config = dict(
    n_layer=10,
    d_model=512,
    n_head=8,
    n_kv_head=1,
    head_dim=64,
    d_mlp=1536,
    vocab_size=9377,
    activation='squared_relu',
    norm='rmsnorm',
    norm_place='hybrid',
    norm_eps=1e-06,
    positions='rope',
    rope_base=10000.0,
    rope_fraction=0.25,
    qk_norm=True,
    attn_scale=0.135,
    bias='qkv',
    tie_embeddings=False,
    parallel_block=False,
    extras=['normalized values'],
    init='normal',
    init_std_qkv=0.0273,
    init_std_o=0.0,
    init_std_up=0.0273,
    init_std_down=0.0,
    optimizer='muon_variant',
    lr=0.0124,
    lr_mult_o=3.0,
    lr_mult_up=0.724,
    lr_mult_down=2.0,
    beta1=0.95,
    lr_head=0.00502,
    grad_clip=0.5,
    warmup_steps=200,
    schedule='wsd',
    decay_fraction=0.932,
    decay_shape='sqrt',
    final_lr_fraction=0.0,
    batch_tokens=[32768, 65536, 98304],
    seq_len=1024,
    doc_mask=True,
    train_tokens=429500000,
    steps=6655,
    dataset='wikipedia_en',
)
Each number is 500 + 25 x the weight over its row's rms, rounded and kept within 0 to 999. Layers, rows and columns count from 0. Numbers have three digits each. The size before them is the row's rms in percent of the matrix's.

# layer 6 MLP up, 1536x512, rms 0.0448, rows 1202-1308, columns 192-255
102:517498514523521470476467479509507491508502503472491465460458461526514466505482498454504526496502489533487545499508505507515485497493481550509548508501484448492473483517499514475513520518476492
084:492468513482462546470510511532493471508515448476513525499462511494510507475516468490475476477473512569482523501513521486503517515502510467457445486476491497487501488528511507508533514428511491
094:496498487498505540464495447491447514499481487476476482506493500496507505519494458470495489558473510484451516491516535492501493502502517507506514511476546488464465513489520498485547444508486498
063:515492507500530493485488526549531473501480537478569488497489497526500478499494543486521497493510519492557505471513498509479464503513500459473527506429494512484478480489512523503522474510501534
115:471525494473491499541530474485522497501493444456511482504500509500465530474438447516420448538504514467538467452505479522521450522504490528495468497467460467508491516485501508523504496510499504
103:457520504475535525493517498508514511496532536500517500480483504504531483521445527521468496465537544527512493458533483540503492481536510486499465540455501529542506523529515557510489481481520558
103:487499550513514545494492478496511489542461468484485507521497493480493493527511475479479513513490494468478502500501475504451524516522461509533476485508469499506485496539477504486492487493552498
107:504492502512548475459577514522490463470512500503500485503498465487541502475530460497488466507471503516508449481516474496515505497477470477515501510502494517505516520525476498514487539483488521
102:552487549516528459505461511506474537502489473500488491503501501539535478523431533477491478486516496541524458489500502501525480525491507515520529505482520479529498508500507527491493486429524452
062:479481516487495482498533504443506538496512543449556462527477516488494505510537509493506480491486480510476482441492487479522484471537536525489480472451480486514478518464508479499509519492494483
109:486462501502480510480515508528526558519513485470526508491488514492451493471490507472488504478490485483499534496476574497559448483546488457507482521552482494514517523491493509529520494494498488
097:517543486527488486521434512530512490511491533472512452519523470510488534466485480473477504504507508533512498462460504447530523481512469519562538518518513478495490521476513477500515521498520482
097:455537491467535500481553485482446507511498454476527530489442475508506484470477472489487496512507517463495479496490494504525471482491489512511508523548499502547486547516504538555478528508471527
109:488519503489541542470476465480507508486466502507531533521453486472486457475491484504492523552527496507513513529529455494502496449482521512519467515479518462490528499504510534511518511521505543
085:498540511496490542518482533544491510460473492505480500518502490480535538490495536471514539505486493513464538497459524539486508538527509474470528505483473500491502468504475523513482456462473501
058:500512500551467501486501484471464490483520527464497527484468486510523487512508471543474508498508516499478518505496492540543481516492504494508490514488527501505469551505501533502528514537475451
102:470522493530533489537513473515473490479516496500498517490490506508476512495487469495495466512504524548517497471519539488470501455574529453506492490447501458517478511493490490490471506539503478
104:502524531500545507510485504516499505479473495452453501517552520504533471506504514472495449554474516472493520474507473499481469494503539562512476502465492483517477514540498524496488485508486502
109:511501530527496487495512492482519543478546512501449499431494492507530467515491512536479481515502540554503521533505515504541522505502548479507526476504519515499484525536469513517560465560546508
106:512535484516478461467504492498514511494483497497548481505472470517528503503497506532518465518480518530505469469555515491538473480472482473524552503470487486531517506499448489514501515510507488
101:503529539512502505522465523503457506513495492446487502517474513537508484500461517479499524531552494516525517514517486444551518501475556492501507506476500478533531533507487511500479540482468520
070:477497497512496509515485462457498530517494529485555547491482460547525497483525523473459478486483507463522485507510490516535513505515517493529523498501461525504513507531472526512493493493476489
105:528509498506515516492483454475464543512493508475565471519487530525510474532486479473511496491499497500477504502498536493488524481515506490524533497480516505535510517502506511482463488476485469
113:495542521546481494516490480493486512498492480494453464497492507500552481514523468474510467491471493484476492458510521493499482488487482514469511521461479496537488493499470509459520494497496549
070:493517508487438462509529512470506477493501480512519486495495471515511502523496514514465481467504541567538503507505521490519525471474502516533526471522520512525481454491488455507520479520459511
107:490486537516472506509532486463515480532483479459487475517477496506510462512528470495510521495446484460483487477508486519547500509479512515472506446480510492511524493500487496499485506518496526
101:499482499503522526503523520532469462461464539500481492490489517556511491449496488456473501466453476481530515492481501466514503487458457479516487508492500471517421550464504468454496527513483547
113:492461487505559487484524460529498530493528528459480505466464528491492475510501439469475491499488487568501521530532514493473519526487489498473532511507474535537489476531509470533457482502476501
111:480482515497575508495506478473509517490516515462548502488478491538495516479486495473491488502494482557506506474500499492513496448499477474530429502566495497514501495518498525527491522480532457
103:489531503510513500523517453457491481499450480478470470460508492473484491497534499499518530478502466540506484478433552476513502498473472511507517478524504497507503508511543497558496506516509497
111:519466502470514473507458497512501490488477510490516501486461497507474513500496504522495517494511492485462510493543473526522462525474479505469532470543488475485503491477471535460504464488457542
103:480505487514511471508505518538474492437476486419553472460501535548499493461517464493523495544456505491493533502472499496490491496531516499498476512518503483497489517494503462483480511505534478
106:507534530465490537516484477471504501517497544500530519462518463530509483560528480485453514533550497518484495515486450470493487531508495542521472502507498546513491500536466517505508510518480512
101:466459500500495521486496524484502510487484513486498535463562474526505484476461500460499507504486505490489482497516541473516492496510477513534503479453531480497471526521482514513510509500498487
086:510497484528461449523531546528509491486482523530486486517499482490497483508490479449475479468489489490499500530519504483474499489525497518483502498438525463547517487467462520508488481504520481
099:501528498512496476522521467499494499502526539486497507485501497469500537554523513535473525522512467485500466509434553476505510511510495519475471520489538481511504496458517482489490528535507488
102:484554505498498496484513510533508551521463537484514500499481488552555502503526479506449491521503521529459515502502491513495537481502490503529512478484484492496506500504498530460498532486474452
104:509439488518502519534511498519520495476497546445459531507511460528533495508508507501491489471513493471485504449518520528508532532501497468555544473452520531473526521488501515509514491504509519
104:520528487496518494500561481497481477463503519504472476471481488471469520548469522498489503495511511497478521474514455512515529500512520525536570465500505502473507491503488496471511500550479538
104:526497480499473539518517512519489491511452510475552520477490524488492484496518487511488547496491474537499492466544486474489499490481501483460512476511492528503499497461510491474541536497476523
107:452477534512552520518469526505531554562524508507514457505487467530510472483509441527472487556510536537503501510499519509529470468539496531487468507499538539499482503515524544518512545518483513
070:528513502467561498464465461516485552482481535547537488523482513504508500496521493483475511501526526532495513534502481492546495468474473486493465484523488456494501451494459488500496485523461493
105:517486514509516503549501464537515498526493513498437527472519513498515503498509511487452562506494510497523517492509553480457535457532490494526518516487472509481529469471484492493463458454483520
101:518535528528438482495464474552542507508504523443457469478473497546525497462448493534508527525534501506519461539515534525480520513498526525485497480501525554517507495526486506450510491489562542
104:500490459497526531527497505489495506446542490546444464489473498527550520493506487487449492516488459498543456543520508472538445510511501498528458482497503506504511541485495533468464512535507507
104:520456503495461487472507492523499516487528494486469552502516511561491547494483490511473526469509504528497531475478510438570461543520497494476502519478494499483475508539507490511527480502463469
089:511522488506490521515490540528525444503461488477483524515503438520545488511514515505508518504504469486520492479527551493492482493521510437511466492499503510525512556467483518481514491512523514
105:498519518509514536499492531503491491537543508503492532508527456506478484519481493511527489520501473561519505477500534457502511527522485454502487452501479485517540553522452511473514517488478495
090:511515547501521503452479491544539486451504541496506520492474450520507539511502481507505501489517557507483456507508549489488487518506513516500541497500494496488482508501490513451491488491525498
112:487525518518470457483508530490474559505516485466505522489535515541463514484499479488469521488485499481487521530480487468499490492504491501547524473560521512492489502515474478515524513522476502
109:467499501537469507492480470496483512502486484434557493462482480503476514489483479535481463483482525510501489512473481506552480537540524502498502494545480471502528493492446520489524505537548516
100:499527494488476496490502505499490548457492495476492516487435526501508464473530474474431512489478564481526532522527525503529522455519515465576534527510525496480465505509482507506542505496473492
105:466534507500503503507494508450479496520473478514499488502520496520494525472524478482464521509472525484518473490514500479477482484511503515478493499501532457500507497545529534488465513513509488
104:481482513495506492510512482503464504484524511482506522507516544535507489487509513519500535477490490574534489443484485469531476477512467552489496496442465477503480509512500523560497518499503492
104:533464513457488508521507470473476503503521483508510508483486521512523448473514503522513475486503461538433485487526475483494522555513501475461487452483466503530458483487514522501499482531487507
096:498522492518529514458522491531528519486475509503476465500487462530531473532492469510470548461509496514508477481519498504516501473493535532489535482465457514512495494452528498565513475510505528
092:473499474541506509469543528490490471509519464486475505470499475475529490449504490470463466502556466457467483493492476514537531495508511454574529461494481522509473532504535518482494528516527507
057:519507480503502477484532458461512507453528523467513512505525495522520501525466516511497533481469451531479491487512488513517460512568465521497519485492463524531495532489487500499491544511472499
107:484503496531460507540494504544461545532484488495488498463487474506514540477500531515488500524474479506482532471487500462496525534486487475524488485453508531484533500501513494554503491494520480
071:486461526519554514483518476515492554504517511447527524518501470529532496490483441477499518481506512536487506478467524478497483526490512493521516508495516483517508514502497493529482536446494492
103:518482555487479505477452467481527505516533487481500497489489489490525468507499510514478484499520467547514534477510549489461525464535474477538538489529508476454502459469507543484489506530505479
072:481460492494475498487503496534499551485482524507565513459472517498530461524503457500471534510516530517551484505501493491470470506491474514507512517496541506503490421452462489509548507495488483
099:554525553512501485491510495450504481474507550479495505515472550529491489469498472515454547479464452516493476474517505499543504505516489445517506538492498492481469482446513477537508525527486459
119:512502547525498525525479550510479506474483489490452490524501475522516466498529486498434532459544486543532504508523482517514466542501514457461513507478481491433483487524485503506528501487518503
089:511518522492521475507518523480520516481505510507548532503503538509553487478507488507530497497540494532494522489504530514453440549540488483511468473487476488517500524470460505523548497502481512
104:495550457510490451506518504510485473478496478531521488482503501482552511515474522476490507470486510491541453485533482517471492552465522470533535505485531492542443487509501516520524480549492485
102:528524477548565506505466467480489517482461486495512536473495480472505496502525497526495528498487507484460483503468521506453494460478527453482520510523514502531495485500554503514463518529499544
066:499539509566489518507511462532485492507500494490536485456467507493524505517469548485548519445469541502463477476487426519503480505536506503507509507502492466469516523545472483459525528494482473
062:506547546494533503452500514485495469483476462492508503495500489522510497497466506515508546501527482545490482468478495521511451511503519517490475473501489487498502483535499532527546539482475535
066:492456505507496465534499488509510486437492516527531496492478469544538495501501502481465487538507507510542520501529454488497531533496486516470500485509473510540493574479477488490507514485500463
098:465521496537520521537459500524555486516533478491515495531538479520481471480449445482508474498541486544507492527477478474492529514503530493499482468496518494510473478507487445490501527516493472
094:491534520560532517532468496487483506516518496522481511516535536506531519470481500492537506541511501512495483470508491486503529497525513503496514530515486488517527492458462549482433525505486515
099:474524495472496488556474470493479471494501511479518527480520499525513475517476500440495485491487467553515476528450504491477504499486477459530520493533500507506497533521517484489478499513500529
100:495532538494504518493440463504519508521433535439467513478472505528533473480426462536487518525483539482546504509498496547502491520505502529515521499492531536527512494502498472470513472492549524
115:477514488500501538504529474504504488525466496471488484520509536485490485488514504482528552465497482552524485462507476449506498490501483508506534485503507528498461504461532500514461516477496472
098:487477517512504528447460453514481521462492476491517481477505490506521500496506477489487504516518490494506453494497494488450516493518460482482478502522476509471502528508504502515488538504505525
091:522449514519518499537513477506497490477488488483460473485530510530506534529480521478488524523520484526483465518498531523496515516526503495478518452485524465496499508515484521438492492519526489
120:486495500497520478483515489507486496493482557448506512506492518538470482529503470453481498536513510541465483497505490484520516468505489468503486482477565490492533464549473493495504474488502462
088:499440468501533484537542506466470495521510466474510503506524466524489479506497487507478539509461519518474509526514456497472548482525489539552492485498479495477483515489471539471515523463490478
073:490497440560494517501492505527476493507549504496467528516495458502460553541484516496501492518507504494503481477457514497470505511463543497511543515485482499487468529479499529478514509480505485
099:513504517502459477503501476493480507461533509479523515500500534522496503523482523492548541473486503501487481535509525489531514500529492474520494516513479501520455523510485555498519536477531506
106:529507488531497532496523492491468514464486526474453501504538522519499520500583491482557519513502511515481517473461466535483499495482524467518505498476525473510490486568527506519507473503494535
110:470485502489476528457506459507498491484499495491501464494485488452490498525486484480459499462513527526512498477537482506510479504479473484518507485495480470508477469468511461477491494488522445
109:514465509464534457515464465469542449488464498424487494507477541540513509532508513536497475500530471480502497509510500510477530513546490520499545506525513535489471471542505535494487513506498473
110:480536516476516470525509446520486496502541524494526470501499499507480477457496448482497540506496521505500482499502511473505453488553520518535536517463501489547524475488529532511468549517504483
108:483520486515499519498482500475504486501455490482521479518482457499541501467495491516517513526538499458488505506509519489510441520471481505507511478532564517491482504523490499549473502511533491
108:513480519450509500545513501512501488542467466480519484500492511523479483469519504491489548530503477496510494515460514513502512513530504489511558490483555502513474513482468508475492507526486480
085:509538503491491477562454478483474532490496502496490534526484503488535472472551511486502534509504583474483458513483523561497499561516509477514545490499510503516481556498519504507546518465471505
099:474526457526484465493460490468506495475551482501537492523504524506475508500463440469483540524489495510455474491509477522530503502514520514497488481486478521484465532460468510534482505504476496
061:523573509472505500518517500510488504536494485511541471502470468545539502519537500479487479465516506531483510481473533471452478505497474495525514486499492514511503532515510489492544553493508466
099:450533559485480528504453512505499514497454544472492483461456495513514510495507478465492534514486480489502501510494458519508466490498476488474551495502529473515503484520529486463520515519450452
104:497519492510543502523482504465492516495504496493516495463510506486507508495513544471525489472494561491545465495511532473512529486462523496496507513461485491502526484455490491514480535450530473
108:494510481508530486463500459516518513465500491491464496510463505482519446478521478495512538541535477520453519443557481465470470508524497512509466500528506531498504471470471470483493530499508526
101:457530502523455514503466481481510450522540530469498513485485513481516536537521514457459510519471494457485501479507505471501524478500497480473492450538522495538530526480477470519498533477498470
059:507558555525514529472517490507492487496506531500566492491505502462520483484507502490512514493493568503498492516499561504491493511466510498510555487513502507459487501515504531522492473492483509
113:517483492510483486473508470525504506500480510485486458533528479527514498457542495487497535548514491487518478502516497509537517514478498460524519514498490509519506560463541499487488520547489484
114:513491579466518497513478501516515487490485543492509472470483490478479521558469459476520504491491522502496480493501487433443527491486491541565534519498490501486474499524494518472521517450478469
107:515484509480518505481528458474495503494516548499531489500499513528523485499540431474461467479536551537490494510539484459497513497487477496479493473420525524476499482497485520443474523477490503
104:466521559558484494482454509472465515477493514492508488472495518466532497486549509465459499483482472518524499480520470451510494522467483503506521503539542519477543479523476500510520515489491426
114:466468462433511512506557471456515475497488487474528525511462500462512520477505474466491499509525509455455520498518504477501481505509477462485482517492522521519485468512470477492533507535524500
111:551518491512507491498480512520472525513464466492460498523495500508502521491487443507499494498476478493487527500500499499522461498533533505515463498518519512540490533473472465496464540518489514
095:497525490516513536493492492496498520521516511491467513504506525519502469506486498463494546528500460571491495446470490483522523539509484501460471459548495501519528515439513543526499509533526484
107:471500486522499515530537505496486526538442479451509494469541523510513523504512481477498528527483546534492517485537463532512471507459479493494498468472492513481500420513485495489524504543527506
107:473517502524487507471522484487500488580501492482452515520494515496495446478464487513533509501450526484506538491507489495489547501506491468503522516520497542500498510488470524532536494540518509
104:524492481503461564486534478512478514468521455528495540495495490499481521498473476492469485506479509511509491481468534527539532489513515484534501476499553524500500516480483487495523486470527503
113:517465521509463460463454500503539484456500492480538491497529520546484476479486503454507479506499456512478475493545471536494514514492508479477540469501493505557489490510484518493524495469483472
100:491516471517474539531533459450512516484491529464511513481522516506501471478505470503439507504559488516465486510493518486503531508488523526476500501549510476516517438541557538500482481537496503
# layer 6 MLP down (transposed), 1536x512, rms 0.0898, rows 1202-1308, columns 192-255
102:469477478497513518463516532460536480491514493479507484486521488510472505547520461525493526525473499509480517534500488525528507497496559500501530465504510502489493496546484515549503504546469528
087:504515493474492502538533526477473507500522566469523497495537566536529505472511518493524470507475474514522495526507517513462530519477472548492501483524428474498544531503534498467468472504509473
102:497488533519518490490538521483489454528442479548507533544520537533495511527537511533480486473497504511532483509531466520487487439504508476532539521466513528485517493532476549494478492481513545
084:501549492517463484459510513469515517496503485516533520478457499536500494541542456502498503475508516505495509543510448508535501510467493488521491500470456500488448484529482510502466471528513513
106:529501494507532509479497522518540529504487489526514482508524487539524515521512478519539500515486531464502477487507505515502522534490529521477451494505520509481485510532565476504529544494531482
108:469550511484537459484517531487467446518491491457493484529487500466502528484526534569493513476497420512507458501474502490484495522509521484514506510476489519507486510528478493503486464480525507
105:525530520557473522482534482479506507557516506482501481549490508502521508525503538532479489499512501513474523460504529551459470487496523497524510506502518522478539520498470526525472495520521506
092:508511515496503499502518475478492489513512535517505417504485505508506511526502513486503506505552515520484529518561522509502533492487485533490519486513487494494520546481498511508519519519501524
104:508471449477468471480546491522463523536490484475498491487501520521520498502522490485490520534504472468528509514436467491466462523491476488473485497435472463534546428495539479522511498490465505
073:489506462517500511499516534512464440477514562510524490508503441495492508515496519504478533517477556516494480506511561505504482505544540485502471511523478492490508524555516441487536497491493480
099:489478434548536507522476491510476477495506497515495528466516514551488504527484508496531535464509516501528470486472485479483511484524501514520493497509510493496504495515546534531525495533507532
095:532491485512547469474499525531479506507523488496517459487469512491488522504517508495475495474503509494484485491494454453496540488480458507528511463521488504482476529541486539503485543539529535
092:504543494503540503472486492455516500475482490524519495534490530534492497564499509535471500523463548490494492510526520475474489509506470533499485531559488478530507510513496525501488477500502514
110:498492555487446521500520567478461503495494484512483501483460536470428446525518480523537505514501492501473520519479503502497474527533489550500505489497485476489429479520500499530488481517515516
102:480431519464479506464533487518480491502522502511476516509504516488476466485504474513523487517479465497533485498485452508478530463476493510503490500470508473493526414524490492492514499517511502
065:490488489468491535544522502515501531501518456470541510504520493496509475475454492540539473501498487508527499519492520492489514554504518502546508539575480507500507507517516518546514528470525501
098:512534518495536489521522508500521502536483485503496481467444512528504493464461494507490480448515495509455514507488537506519472536509486510503493523455505474537509486530533483529454509535496505
103:508486509477463497512521546521502479499463503518509501470480482477487493516511516495492481528485494492494508516509523512483497514484517515532531532508530548520473524505519500489504523498512535
101:485563510539518552496513509480526506510481502513513468529536544507502495460497524535553486473529530510508481505518528529495518536467475502417480498497496507488549521439530477499546512502535493
100:493506488462474491521516513523520493479492454502548490451481504520505476530529493496469506507494481493518463491551461490509530523465495493488509520516532462476504514505523494504460464484528428
089:511520514469487485517456530526478510539500480507503507484526526466491493524523507515515444484516529479482484513519496556474519500454504494503482502496527490482473529526461490484511474492487462
084:531495469520503493494456499502443532513476503501488514492499485509504513493508458515515504463460439454483488508502448533499498498429473500500496492487540465504527476483491491484475523541523539
100:480466501516482548491495497502517497533522520493519489526489540534493501506542504525504488480497477519474447481482510508501477486493515536509486460499470487499506453526486541527441513507521532
103:507476510509502428500517496507474509503497508485496493512530515510524511507486527516534424556474548487452530516540457498473513487527487483510476520502526536495535531513522475490449521520541525
080:528507514554484507496490467501514525487536495521476478462541510527463523465519520544508477512518513489487490511518517525515497498510489515489476490464513506475491518522517436514479528497524456
101:483508500464482492471458512521528499562500514469530532481509494482512499466506486506493547501512542464491523468489543502491506522480524447484458488507503542478507504479484482489484514538535504
104:499479509510502496498512512495548470490490490477513512450533477471441469494522524505493460496500483497493522509500528489486467507511498500541474508505496476503479503479534555494508495537478486
111:529505472469526512489496519484466517515481496503486496524528513550512569490533457514510467544508496495529484514509536507512470529523509518518540473536473485479513488508492508537475522500499498
104:479469489518532559480533474511497501528492458478491469505484500516467528505527453493553483478497502510488504452520491536537509437495533514511487482503488512471461514545516498489513505443508487
107:515480524474518510487541501487555493521510509476539491503486481482469496491508483534485494495512510483514509512526520460484556509483459439455521471518464527519491516479528490501489536494517517
096:539472486509432463499498490464513470475518516529438523537537477510489475493480493456540521513494487492518496530499507474486495476489528536493514505460513488459459498529490508477496534555512482
095:528428490497524491507468532554520515521468474496492475449487468524501523496484530525515467548455490522532511506511490473464505466528513465482522507513470447504491515548487538486486479469516497
105:482534495527527480436526489480513484522464513516482514542482493527514524486543493505507532529521495474492471562513494518475485481443476479507504519443496523472471503481465467529475519489478483
108:494476506514540462537495514465441480495516481505498473570483541527491474480511497485493498502555481474503461461535495475544531486504461551491488512512517472497487486521501448509500482495494512
082:532476480486483489491520497493535517518491464467555499484494512494490503506460536513478485513452477509520495529479502474488444512497491506506485492471510519504521496515482508510503523494531478
086:526538493507506503475508511533532510518461487492502526523510498513517458475533521535504524543492497497500527504478440504514523514506449468508500497538512525471497537488488536532465569533509498
107:502482492486499503456538486505477500523524470463456474479503505534512519463539523538512513485494489537467486490560547486511497504504535477467550475455528496498546493496497513477480519520527520
098:522460528512527484511500479544513489521475533538529475476496514503493491523498495516506510524512501515530482485493521484496463502480501489489473526502525521462532518503516466542499514463468475
100:469555505491497501488508467498464533490562468506519468474516484466510527509473467494543484512510490472527526503508496512510502539523492530503513406534540481460443437497452459525493476542507502
101:454469459502521509472549509521478512509488496507578468472490491493519496484502497500468480570504469480481432522511468507490497471488514520481520536531509463499518500507494511505519471504503499
105:533493501495539473483462445497473488467442555526522460485531498489429458509493509513484548508499486472509481510487466511495493515481526475524514518525515514486458527498516505476509500509461489
082:488504495444525486445461497487489477496481526487483480494487474446521500482503516465500446499508488479482497481504471472504515485506523461499511517518505496494448538466500489474547526471488521
106:527456517501479465505580491485494491510502513498519506540504487497524497513540530521502526472469496511489480461515470511530491531476448513522491498473499518489510534483548480492478528463482528
092:503480508509520501526515520432514501483464471518503524486491497485461500520517569517473505520490518513500522488498508485502477474503489521482486519552515517468494484439497491493502467474485543
103:515439472491486491507523516498495518530497539554537491490466470527470536513514477495522457451465503502510444494545492488463493482542512504522473504462519505530569454502450530508484518513490508
102:511465566490487541484534496547502510552521508537542496455542561491502512482521534504504505510501481518503550513493500535535494535510514452469497503493463509529517578544462475496482484508500509
090:520454515541505449459529500568509510486515471526485506515477489506547529517440493518500484449486470480493509512478505506476531532536532497513467466497527487526518465521501502504526510499509496
099:504483542477521512506528530511526481489479470513486532492522494510496509503485489525505494471461518479520502479515483479533529502493519494531471514499529469510519486496514495483518472439518497
096:519511503483483485501527468466500496526492490507539483516504513478500502476508471544492497490479519504524525520494465486523488472465487518464496444515487515500504535455547511507520464533509487
105:562491460492451493543506513500497482456497558523529480538449556520500474468469554507491504548538486476463517487512475506533524510517484482490452502524494490504478542524521512491535488482516514
103:473515505481509518481519531539473487536475550514499525494499531516470542499502480474496558475493460490479521481445468508529516499516512516467514503479462506458549554530459496509480521520532523
096:518475460483535490517513484488475480532465540514535508484541505547501506482487450504514477452503509523492485496499493450446503517510515510491496501496511486512472514466525469493514567493502488
101:514483524482490494484458555507503490511482553520524526547491476484467525502492507485538491498469511488462550436527524492490464492523481484520517535510509539550497467486512461487525485484517537
097:518506559500485582455507520507459495455491514481511491514526527498456460501525530539457518513511498535479481562525490511510500545502488484508465491486488514486539529510516523526494510506496478
107:460522509495511457453496522471491491520435502528537538512496470523476473498536534538525536521494494528491500478523475496545458536475486518522530513487464497477509501476515498471503473494508513
100:520508528502458549495477501440475464515522527515524485485492510468477510470504481531553511511490506548536510527509520500529488466493548519517491544484469520417482504500482492478463515533515496
095:492427535473486550500510472498469467471487529501484487535512505533500496496475482458487554537509505517477528517498480531500466515506481488514526497481472490490539519521525496491488515537518487
073:486574499497524466545463500473510520484508474487462453504515494510493485446459471466507479481466508534501548519535498538449474501507564467470511486438505508510537518479531524508478510487487530
107:479505501542517465478538492467474520510441479511500520515493498541524471488496498486474462463499505505498495499513457530483507522488515494519494479543510537503534524468509502477503487525466463
074:484506502466514507499532495498521488508517473547494528528527463505519486461545527469498486504504512547492492461562507506479507527493465486517513495510502480469533490541495485532473473520497476
103:507466511452482489483539507508509503501511541484534501555517477509534517545506490481482539494502546470524455502500504486461528498472457532501459501493486498533490465503501492472476438510496498
077:498479528508480505492471506517512483527540521509485534473489478515543517507488496541488442512498491492435468488499514535499524493523531498510461520511525505518555476514531497493478504535510510
100:515464505498506458460498523496495476475487477517508497574445533540458469529487512546515477519510478522511496513538524470511477524483488497472486467487452511495501475509477534504474491511501515
104:513479517518526466529549458454485498506480488487489462478495535530518477505504504549497480458469524519495510507509502501455443479519499549550512513507477511449525495477522526493548497504499502
095:506448553547505463518535499501478500498497529509526494493457506515516509481507498451482467485518483432479561485540470537553475504504501505520498464526525499498486492501523530524489486531492510
101:493521525521520513493526499487479509494534453503459482518489527485503501492488472497480518488492492520512482497503512534516506498494506545501519524503471468518512516507471520465503499550531510
102:522456503508492453507490506498493516519473510540484504513485479514523498518531504480506487497485475500546498468518453452499483550533534491471475536503501519498494494523489504503507488514518513
075:517443513514491478506536516483486471489497520510485454475529508522475482509467500556519534520566488499503435539476425487504550504475478494470525503532480541513507521524522467471505499478490503
074:544521517501483491525491530489508488520485526494465518478478487514489507490529470454507482491503479485465503509477483437544498523500493437533453518494494528513494492484512549497487489541486440
086:500450499506407499532506513535500483472500496516515511536565509487534516525525497520518503499493514498506514506486498483506541496487466474499552475480484472496482551463523458491484498495522528
101:498553498508506536489485474480518476487512457511513524483488488489529500560530496556504483516485496528494489503493471475490499475508487474523487465484495517532483461515502508520453506530481457
094:486473519504517497509499489501494525471477455550500470502532510518514545469527475489532496508456493522538507514543492514466470522506523501463517488483474543516499506486492507511536455549518478
108:493508488478499509520433486517475436470484499494508496486511441468476498506531499530530469509460507513532475497538504529511514521470488551485470512530520512504497521517481506495523557521460516
082:543469516518470498486499514488521494520494500508503477497483522539456501498487527528534554540480565518525526541518504499493461511431477478467472496546494449505471502479488490502507499475468526
105:482496494486511491508505530475536509496542503509510493448507515523538489496465480509517493483516510539556507509520503504478530482533502473506504541519496443420508508542498535533444463538483487
105:495540507479479495474511470498476502486495509562500478505489495493536485483476452528452503507518533500509595491475487477518498476506537487511461507528493499495536513482470529518456496531521524
101:514483481481487493543522519508472504501510475501470508463500514459469481496502492518502521519493484505462517503515499485496512450519525511466519528509508502500511524462501551483492481523512508
111:496504520517512534488502468558483507490505481536518481554445534524529509522506503471515499500502512510562527493475472485513542510516506534516508526452467481473501502528528519510483488531498472
107:520469489493481526492471525537476471522492487452512483523497492479489509463480508501527559491494519522464511479519478501478526472512480516509514513532533476488453566524485520496524531462498506
106:510435486495474559519460532511470518484517514511525506507488526493488485507484514513460477504487532498541527505491480521456522476506523512475507488559491470511493506531507449515524470464524474
098:477499522533459467474555523495500495470498465512502532548481485531523532528509508491475499537423489489444470513510481507486525517511464481522511483487494467506466462519505497504485511482493528
102:509490493497498510513480477530498471522491509507496511493505535491511463523511487553522513524502493473517474440503497493473486501491488508468493523522484527515519472546467478492515481522427516
101:548469521501460521478492481517470541542469514491507455529500508482464463493526487526505469496503547500481467517469516479451519475496564522510518487476491536483530511572469506535487457518511496
107:512530490525471493474527526500475508493481484509472482483484489489485493501489512491496514459540503522531516504535529508488493522523535475538483495480528487489497485480481516503479521463469488
108:486502450482453525495527542458500507496466514524523477506485470517503496514505512510488502505507481524500453470506516487467542454523499548463525478549523490490493454529469522482523494522514526
098:488471511475513521512533489489495507504470498504555541499487491502549513541507475504489574481488518497531453448496456527477499519471497482522492476488483531486455527505486477509480505507528507
109:498511546480504486459506490482496486527489483530492538465479509493547531473524480552547533555514495478407480474541500507488493520457546519477533477464512511502479529524492486486516500519507476
096:508483550496538487519503542495506479538511514495538501478489492507487500510479517530530464521450531524510511537482520486508501516477458528458513453567475511464508533451483471483503512513509542
109:501464533490527509490541486487510537539471496443524499506510489469506459512483527533508506506520498489493495470512543483537476495512489490511511524469496523487467503466488482543499503475461502
081:541507494500520503464567545473459520509500529518471459472500529508521502457492515521538545512526476467483475484538495454513494524479488478501489525526521469463505471491468552496487516484483523
104:478477503499488482503497546508548514518493473514486470478505533456526492529507511519503478507465502515504464462510430507476515538545501510490534520461488488479469499465537512472524497506473513
101:490426491504455484463512548466481463516474509510519463485506492478498539512529515537506481505526509496485511504536495468495513495481507478494495508475545523497472523459525535498487469471490518
106:509441471521475459495523559500491509512514504468535498512430539533492478483466518508494469499496464519523487480481514478494487478496541522533444516521470551446462433530502472451477536569479465
098:502472485567479467477480505484517496474497531530510438532484490548537507485477466511499497460498526484535514522567506567484537526509540520483538518519466502500550493523471497483508478495463513
078:514510478512479529475492510481479475540498551553476534560479545501508532490488512522510479484506489491488512487522494556473494496498457488457515509510537512515517516485525471513469488495472530
109:535494491457506455517469546486485508507484509498482480479523494493515541441487488525510509510497509507496456458504490494489524545483503519504465506504521480470458480470528500491465463466497471
101:479472508476477472497529548473478502480551510522511494463445508516486507575465538481517500477489467517506480493462456482488541530508465516551538515452504481496508507467500542497516459488486515
102:519483418488469479512528452532467500539452497533506495484467470506550498517468532517491505523521469483505456512517541498521492482490481507467462558491549514497539518497509494469504502533530449
102:501478517498548504462483534487469447494519512454477500492495484522498507516523532445464509544464498487482465478481497506510528511532511488509523481522500518504478524479517521475526527476481526
108:503547515465498493485479480489491512498516504467520516505492538526512550499473525512491523534531509483477490500468465502457500475492496472519497527448516508531471538477478495509521480492482496
105:490521482465498500457510527505461502551494514505477542503518517498483474498536513508531518456485498484530469454470499515503458536474483508441510537417545489465498512478518488510503490498525491
102:498504473502484498532517493455504501463472502461517521468492532480524485494527542481508498515497483493493602519510520512482491540501506531477478524463503506468541531486495475518473477484493488
105:512496510514535510534561470520489527507512507505467486459503528497504497495530528489540512489522528536486495496495504510493521483498475482478457545484446530530487533531534469547502523497468439
104:516511497494523581467491529486540469493470474506482474551476553510470487493446499484455498463530500486538514466499471509507523503482452509482475487497522522503520509449508477463509509506511499
097:534496460513485490507567494502513504502492491519502488499500530518536511537477536539505549457464510481497519523498483532533538492486506519518527511504543519507546522530488517502515520488491481
106:524500503479474471511496522476484508507506483473535511565523539494510503514517510497485492507495520481504504518472536582526502519509465526536543477481479476432475518523496493477493535505482468
104:508481473524463501506505496539488527524488509516527454471439523456483535484474435523523467515503494508492525500511492487462460514505507451450488500487449514509510480506471499512470490495467520